From a checkpoint of a small transformer trained on Wikipedia.
Size: 25 layers, width 64, 4 heads of 32, MLP 512 squared ReLU, 2.53M parameters.
Architecture: LayerNorm before each block, rotary positions, biases on query, key and value, tied embeddings.
Training: 137M tokens, 8332 steps.
Each number is 500 + 50 x the weight over the matrix's rms, rounded and kept within 0 to 999. Layers, rows and columns count from 0. Numbers have three digits each.

# layer 14 attention key, 128x64, rms 0.179, rows 0-99, columns 0-63
449531456389489571499477469518449509474418504539566552566469400590554561496427593530521626501510528494515546483473504494608504451513591484453494507578538399427536515487440459390553540455493488
463526464483380551468523427487529495443414546491566483410558436542478567511495504545459493474575545559586554531454493516565538482410532462386503526611465489435511485373416464581524524453576532
441482492391604449481525443422412462474423484509445484427504475523541474472478537486490576517567436551537475568473585505482536544509468503443580582536458418430526487512429625472462555439587605
515551576534427362400430619480441449537514599577483533530519595513466490600400440467448473463529430436480494547535529401570547487495494459578487382469454567514509554479508454491608403566445363
551535494559565420515469515529566475538568529521446476584524475468471519518589432535575405442403483495536494514463485515456544486532495523496503441554466401458512550577517533537466495511426457
476493522512492465479396528599492482501497477476538514469652426585515548609510436451433450529497471538529548553542500505484499455515429458483508444550532550490433494474505514532594430448520407
528431548458497467507555479489501428524480532577567481481418511510501453512492528489446394462528513551519355435401540441505463536464501476520557584564484540517427523480474510506423529544417548
453512631535485480589424535456511486606519529431456454533605506556482406436482530478401471494502409524509490478556494537520478452574539465482555469470433498573557555407517562546552537533518454
540453510498497459485512488409455516529490517540489476523455504476488594545513483509527495564515520569486574443452523437414468452472529542541569521513494510410476515518425495491482491503542484
541502493523522485492490445489542523513456444462482458438494545473497509424486596530543412378488499552430524476454504533478467398509542501515567520470521512428510535531481560418471530550538554
473426438582549560442555476475437493511404436449446514553568436400555528459520482536525506503438493604557528520447537528440512467554559595528454529517425516546403514505534425487520449422599553
486573484513500577518467494504499504590536481526465473581446505533467461488415464503459456497490462585404515511509482493571458585533506483586504477470613578534505502511534486461507443488453399
494490540449499509538531440483430482454545461586587554415522507542386521538495500430489501542526504566520510564507460472472452537514514527447533546605535540552395456450450402508600569472470497
490467475556421540547505500527480440564476507429510554478604505506439554449495496498494489498477545509480494532513462476510458506568511442453531538584489540485517530387483559504451440465513471
418573524507477524466510484462412489492424561496526576538599486524472515461576526437498518516535480536447437505455519532515523460467541474500462455477484556503447516478409547522551464464530430
472520503515530543593445425461477442552531516491550507595541500445466443403449460482471413535522450499516494504495553436438561425481520564556501454511507546566510547488556487420467606577555509
605466546467478496503517539468485479531446564441448503483549566477577470522420465610426560423513566491460536446453424553528499450543479536503494579490536447509476459565525520507466491539481475
492446431512519516512445526462406529517415535461457544569564479427468484504582491508542484540463458539548539455433516460582475500483540461492514542503504554390494450403550432490429516444507588
508483541561558519421561437537484511410415496449404490632552442469564509473487502510454430581422471545403526438533537579484455542568502482485395430452450551513478505496588439452508435559598528
469561541387445453472477456443467537494426587569414401455549493505537457504502517504447564490534484527510558472605549564577564480369543511540513465554515450451562487507438535498562512511592458
481545445558518448435534537550604554503503499548482444482535518582494446488487547450482556539446537546469469571563596462458471473544484522475520452500462512457403443466573578505476456487448468
519499505539582497564458489498502502447535517495528500481584460465515412466546476416560484475453477439545437493472410582462458451440559544535458526458463455599510467538523466408426532543468536
494508416471400512515514483538494555590482424495555490556426421556465439544496527436526550487520424461479503466566456530507669535458464451572458502567474550599437487483538512554577456442401464
554522500477580508491527516525504441548497543571490450554514598437492473488361448456530467550506548526421473465522423504462583474499551501574508576618423570483473533401548546425510402527532513
498443532467550508498495476618522455503533465498482491489484460566457382571544512437447444515476524436543469472543608509420439561486509491474469524496432523542471486491529604545431504488504487
463563584428457546505484458490445456508369522541468544462432506521514447495490510509509571509523483578512498486486544492475473500448469510555483460529492467515468494559490560461482549582534533
519532487463437431408517469469463522533500490542368542550476464527501494573613587424483435530541517447483499464539555429454482452381564556487482491559437593569538535502474397491433530451562526
440473449460454433452442517573550485456555551476431541514575506484496466500507554510449559538478533497528459569488520514489492525389562445545545527577564525483475532520455491481493506496476466
477498450461506529464484507457534558528459572472421443545475501493549477568458524489490548541527521513479503560559467464529544539514435503435454529564452555530532468513528488486520470473486469
647498501505498486502493566485475550547443453527512515494501546430395382554428502551450403525531529590558538435440488502489461491483492486440478523511523435515480448513495485473551455649485512
471510481549566517516532464574575582514467406490530516484577470559479453607448412523506514467552493462437483476546509494544431471435482453493534546459522437523544482458472522487530436539530453
443488443508471560576528540466520489518495541439524469401512493485416505443417436473526595434506534516584507495545515564551502476449465488590522515584483432445557504490531468404465579548504470
479524552519536477508486495480482476522564540480540578470563421530506519478552505511572499482536436460503512414448489524537489439473544541524493509502504515474506468462506464538414558462501425
494465405543498486466533501527567493474521534495450541568400543473456528507489462475475454551413546538497511568481469568524489582464431484536533481511497541527440453531501506464566465572407512
527563510531406479495489476455312603464532503599571465496558397520485458546556494419554509472530477362458529445492569334539561376549491519419410462511372565511477622488547491450476501493642475
532454430641632567410486467594542514403510439495474450474389508509365519563458517481439491504505548522487525513597499506561425605504475451619576518427606602547431500528499533493444530497500472
483458525446489485475538463508502499521431599504509456550436461533545492490481498467488530470520484429463557527526546494476493514511563445487473490469484493526507448524440530422425349573554529
556446457528476496452484425544519474466432438571492541477563501475511511513511496514539482491435458522464539462513563549484491532438530603506481625510457487511490463536544490491502528485498466
474545452457506523477552491450474505467554462549506555431466482533442515497503503515542539487456521527500521492512566527450482536504514464481513530500464492421508472511458441486532530475501498
501548586420509451469441503449529528504441447464566437567561578522513507498482578461425536387562550445480581426628488455552521439481515545521557567490473495484458502434487518474530500511501475
477541534482336591514473502461430528544494469514550435542563482471592576536493427437564567487556540463474456513494593454459489434480438473485488602482394477525547575516513474543561529462543527
509426481570600411525458612492453479479513462589523512486492489448489447444509600541418540530491531475463467398576424492619477573499543528482517461491557498508407496502459482459402460531462597
505575525534563428493492528554460523394509419425591538479468502544541462443524523437410506556513472535547480514458503429526579541492541508464529520506530517447476525455454441492504523510397566
469513513538527555530415463515601446494419513517426479543454539464462616574466472481380477513491487551557404493552532455508414567463478559660592509387535540441474444421475463505572509552512499
503442462455500464402445442442437577574510472584463548462547478464477582432518598512464455494430487519553524496475381541594446600572476513502562453591551488418524451476465489550462554516514522
544508502527527542455474504579580459589446509450514520500422467526498455462577503510483444487471539542543480539522573521466454431460559548473486560468528483435497535484509535422563461581395485
452522533456541452485511500514515459481564492539494514517538513515475483427568508471486537554574521492505541473438546479456520591553494424571485508487445495422482486545473586463491497423532434
488446457496567484542457469415517493532518489550509488501544420509642479495462502561482528496512467528530477402469502535537479443529457449481526589527564450500425513537447572542517621507494406
543474514490493427525465404441506567530490571420510445455506429489525492553499457481436477480517494542509589522496503479468589540409535510536506512467458559468476530491534513458520530478510566
461558561525452518446454470479465469574475530424524552417458513453493512514462462436488506559554480524542471431511564501532525538591513524424469512495512409490549567463579528524520520454502581
493522556563515540479464457491497509537516406599569505509475509503480504512501418474542460528469539487373579543516564502485496575497547461475483445451452515511487589435469507461423518546473469
442429491476465535461466473475473535493491490488542600475498456561527504498491436537541517484549542485507578524498495410363629574527578486463491510543554489551469503470524474484488507516525493
510480510518549543468536548404557524534456408449649567500548529407535509500569481499546462495485429481504473518500550436517502503462567365515476549510501481441433500502496509425410509462499485
557539520485520538519449513495491537411536495484489518515568510528572515449565494472480507533501554523533507474515453524606432515506496464465562380464424494482508516448548421538493413583429469
518470580531483428391541512538461544537482474526513498482455462438523397517614469472545481440534557484548531552488449513497584502579571294492480537493496495518479455514438520502542502464455483
508548425489516448476455555501510557478556528472423538462539467510457485512551469460412475510497489417531518520475576486484527497440474481416498488465575566539522503469538480549516429609536483
542517512531491483473517542440563530537550537577427484488602502580457520526492520436485449483467581563470470500450501519458484479468544510483515515522526507504392496500479410554481493494452547
518401569527466475512581548466533523548478558482547534511509550463547465525487492436427545468490560498489479548592505535448498540501488476493489470469501461477581440533433453523461562509402497
457577538468408510546519520526461570499550454516555420464575426515506526467437442450531524450503444526461590539555481424483483506539478478505470561552524449472605498546541473496510517555515444
496482545479566440504504479425477590464544499455474411481387464498568409509526495471555443605536495552441536501511524435450438494585500447538491475567468474545501426510532475555490507481509508
572413481523560507505461506434548413607500424459465491494474470510553409552466495503535481388490445498545559459475488474566453574565550523529487534502534581538458480452502526557538507434539534
523557454510487552522496438572479531496487534502562428465554485501482431507546438483491397421510467533474556465599532484510473525494532473445509492491508448502493507498481506566511481553572506
453409444514562550496485477529501588512515471452479505512487547518517528586476492516481501445519654512492526535462534468444527513473514492456453518506569402490489513521516541580496454429488473
463586502564502483467543481427536502437577551483497467475421483461554470492508383530507534497528450458511539540423482452578593432490494542454561502503574529506562522507457423515466518452473600
515565497482431503455527496483508539514504521477552487513468492478418428498462483522519466561528527438598561535569519604530522490555488485485501524506583454508422453452547423563499524536462575
506462539435462475504469607578500490569472462509481458554538508458416488547491458465541507413536471679481426479449510403453531566469548521452541514579466527454442517500584572481612462488526548
564515514421496521546472464557516477557470450580435461589508474396524560543435552425563612564500472531484434505513490489508520534445424620477475468472565621523443540417603516413576416493523497
482599456459388586555593546632453445534456490573476500565412508336505442644506482397433507573516489506460431389537460463450519493455328651569453438374632445458579589534560526449609513370457450
451635537497490468523449515549497467470470472522500584442513525497539516479517460466543475495535535505496504515443539412356467526432501530528506438520502458548461518462480467547465571507503545
609439503487551502524452595568510424512496436402456508458588472376574454472452588557501502503443566510534486449441352432512488487488453534507557632450562506411431564611573507452503605459545454
541494432515513528490476520446583515524495464446463527592525449459498522468533476503558566465517552447527446496504541495437461472478532577473476472618450492484534421458506421554512401503530480
514507433520427549484423622514535474567483597431508520495413507505506408429474507462475463448480495431543496561553503463403475514550503493517514459510464451536525518500501516457548435539499548
586474424463486453476487484470540485466585467489537523523475500434472439501496468484519487559519598561536431557498527555473414591422514534495460494539504583460418469471613561436475403505477492
499551481542562485530466534477605456522561523525510445462663550598516511481445503492542528420452459513427464426454480409573515405473487442478563560559490521546493531529388487457487599484516466
431410517549598474494525533386548496502547579480559482510500565557496502419446465580564481505486483437540617489488466513521543454542609422487551532490344492523522485509434497507445494607478536
454436545573581493461448395400518495496494537459461479416491540589491597459524442557425500530508547439530561504518575525556507476478570381543466549551475446526530432516473462494488494590537436
501527386465511478518525553618521408424484426514494500435526533553420541510613430444434514551519432535439531490476473531558550436409401505563488399422576516428522543606546554470513528453567511
535515441426489484540488494421510499506508559414518566560467446456443604457499483506560497499476461499517549494504501446520461498515617501515534524461452514524489455522517498457480456471563534
507525545452498494494470435428478571473457492471496608472478499493480493562536555480502516453441507401475478428512504427555536535457506465502554499525509502534508455495512487493458460612546528
534617500493512488471482486488494461447570497442413497421515548429550479548603540481513495545509481488449526551477457441455579514520470479453484575526503594521470540494476466519465433520470466
460532583531471536486527470475535518499446517471549575522471404466506477460554531537532464492549550498533467490482411455401526404518557496563480510497566561528563437444477473457426559552500498
488405540474582512450522422473488497364575407556514548522472473452499446503550467502497483475479585566440485581548622499514471457507588515533363500488538563609573393481464449478540448556522504
587525475485586471469400484515539500469463467516543477519452430528566482545511496500482465488501466526476538508508537542468508522493555597494472452540556471489547441443540442468506529481517494
417410490497508455489495497613506449524492523499444628528398529410520461463473569412518460518523522488478512410523477538430482493508447544500573652542562440417539582449498527463496570441507589
545448533497533546503513478550485542512560527537431496601541458485507454530443475451501491487532559510472493505577459550385563532517463494490578478515583509461562457461405492480452489542505541
460477448435447448482429553572513543492585401453441626522560458495427510522486495487571475462491551518492476426528466489477509480457513513435537501514533475524581478564427505551457474516545531
472527497536532522547526514539481419524533453490568490483565507512554607488444497517454514570455444469447516474505478494512493522443403539527517414452482545507407536515464546494602476472540451
451472499485501445566553538524623459444525485471527508527446487520543522493576525453467471539561424550533496450424436448615435510538482507406533457519472482486467556469523533403464471449506506
471496506553551552483465543526535399491474479521508472439534516491454429445479492593495475496545490503579529535497500520514443485532422480440493512438486423509433599510459508550495581484556490
522530486483566544515523474600509444583500461479468522545577522453493424549409521503530438495411469533505465467582457457414559470493430516482595433490607492504598562533561586522471602377447470
528461462510490567519422482539465546513559485494459411468531454477445576539508479432505478432462497511502495483483509462458456542510533519471559480559504562525558488483580553435546500519528531
481475553583516514489541584530505554478551492499550531504464429543503414422379460479492481478529515558532534556491438553460498575625500562518548466535505538472403380406518455558470470606458561
553453506521523512511482513547473421554503408510466508522582469463560465427502499533461480523435480471508489442475500429534562520474462466470588512493480520551466570453579532458526546440439459
369575448554473529521639533548526424481550488484477481504519531417499496516542439595523477455567443448591515496611563414406464419557485501538466534493542498457409494516491552467494428471498481
525504528588524481519485554575575430492415457412519511532396483444456448461501497483538466498516444594402589573530515586486552552495532511478459570508571458465492575471581518541528455420406556
499454536603524514502519446485487524500455467489486495540493462551451541462463480461518442470586463476574447548482509453502456477422567550506495598550509609580392424436472553470506488571518429
477479607553580420598380510413520490516552471514521531603476447520504658480356501468567505558437433605456554388506561478565468486607577526587443410514465411392478511500609502498540487465603422
406464526587500436511381534438442513493548481552502509492511500587481552502512508594517500467503496474388460421433486511535432517556545497498546516439480421476496483514637504525469494550569496
443530470541466435470523496506568469431448545455505441460563595425450419437426566420536480564499570521596437548518438506431553406427410530522491519569436532515561508521508468486499544521483560
329559612574476363393572498406524435498551501539428486512621533456458581501499620632562492528590505505390550558415452428523424591596509516525515579421542374477478509455542383514505346592490414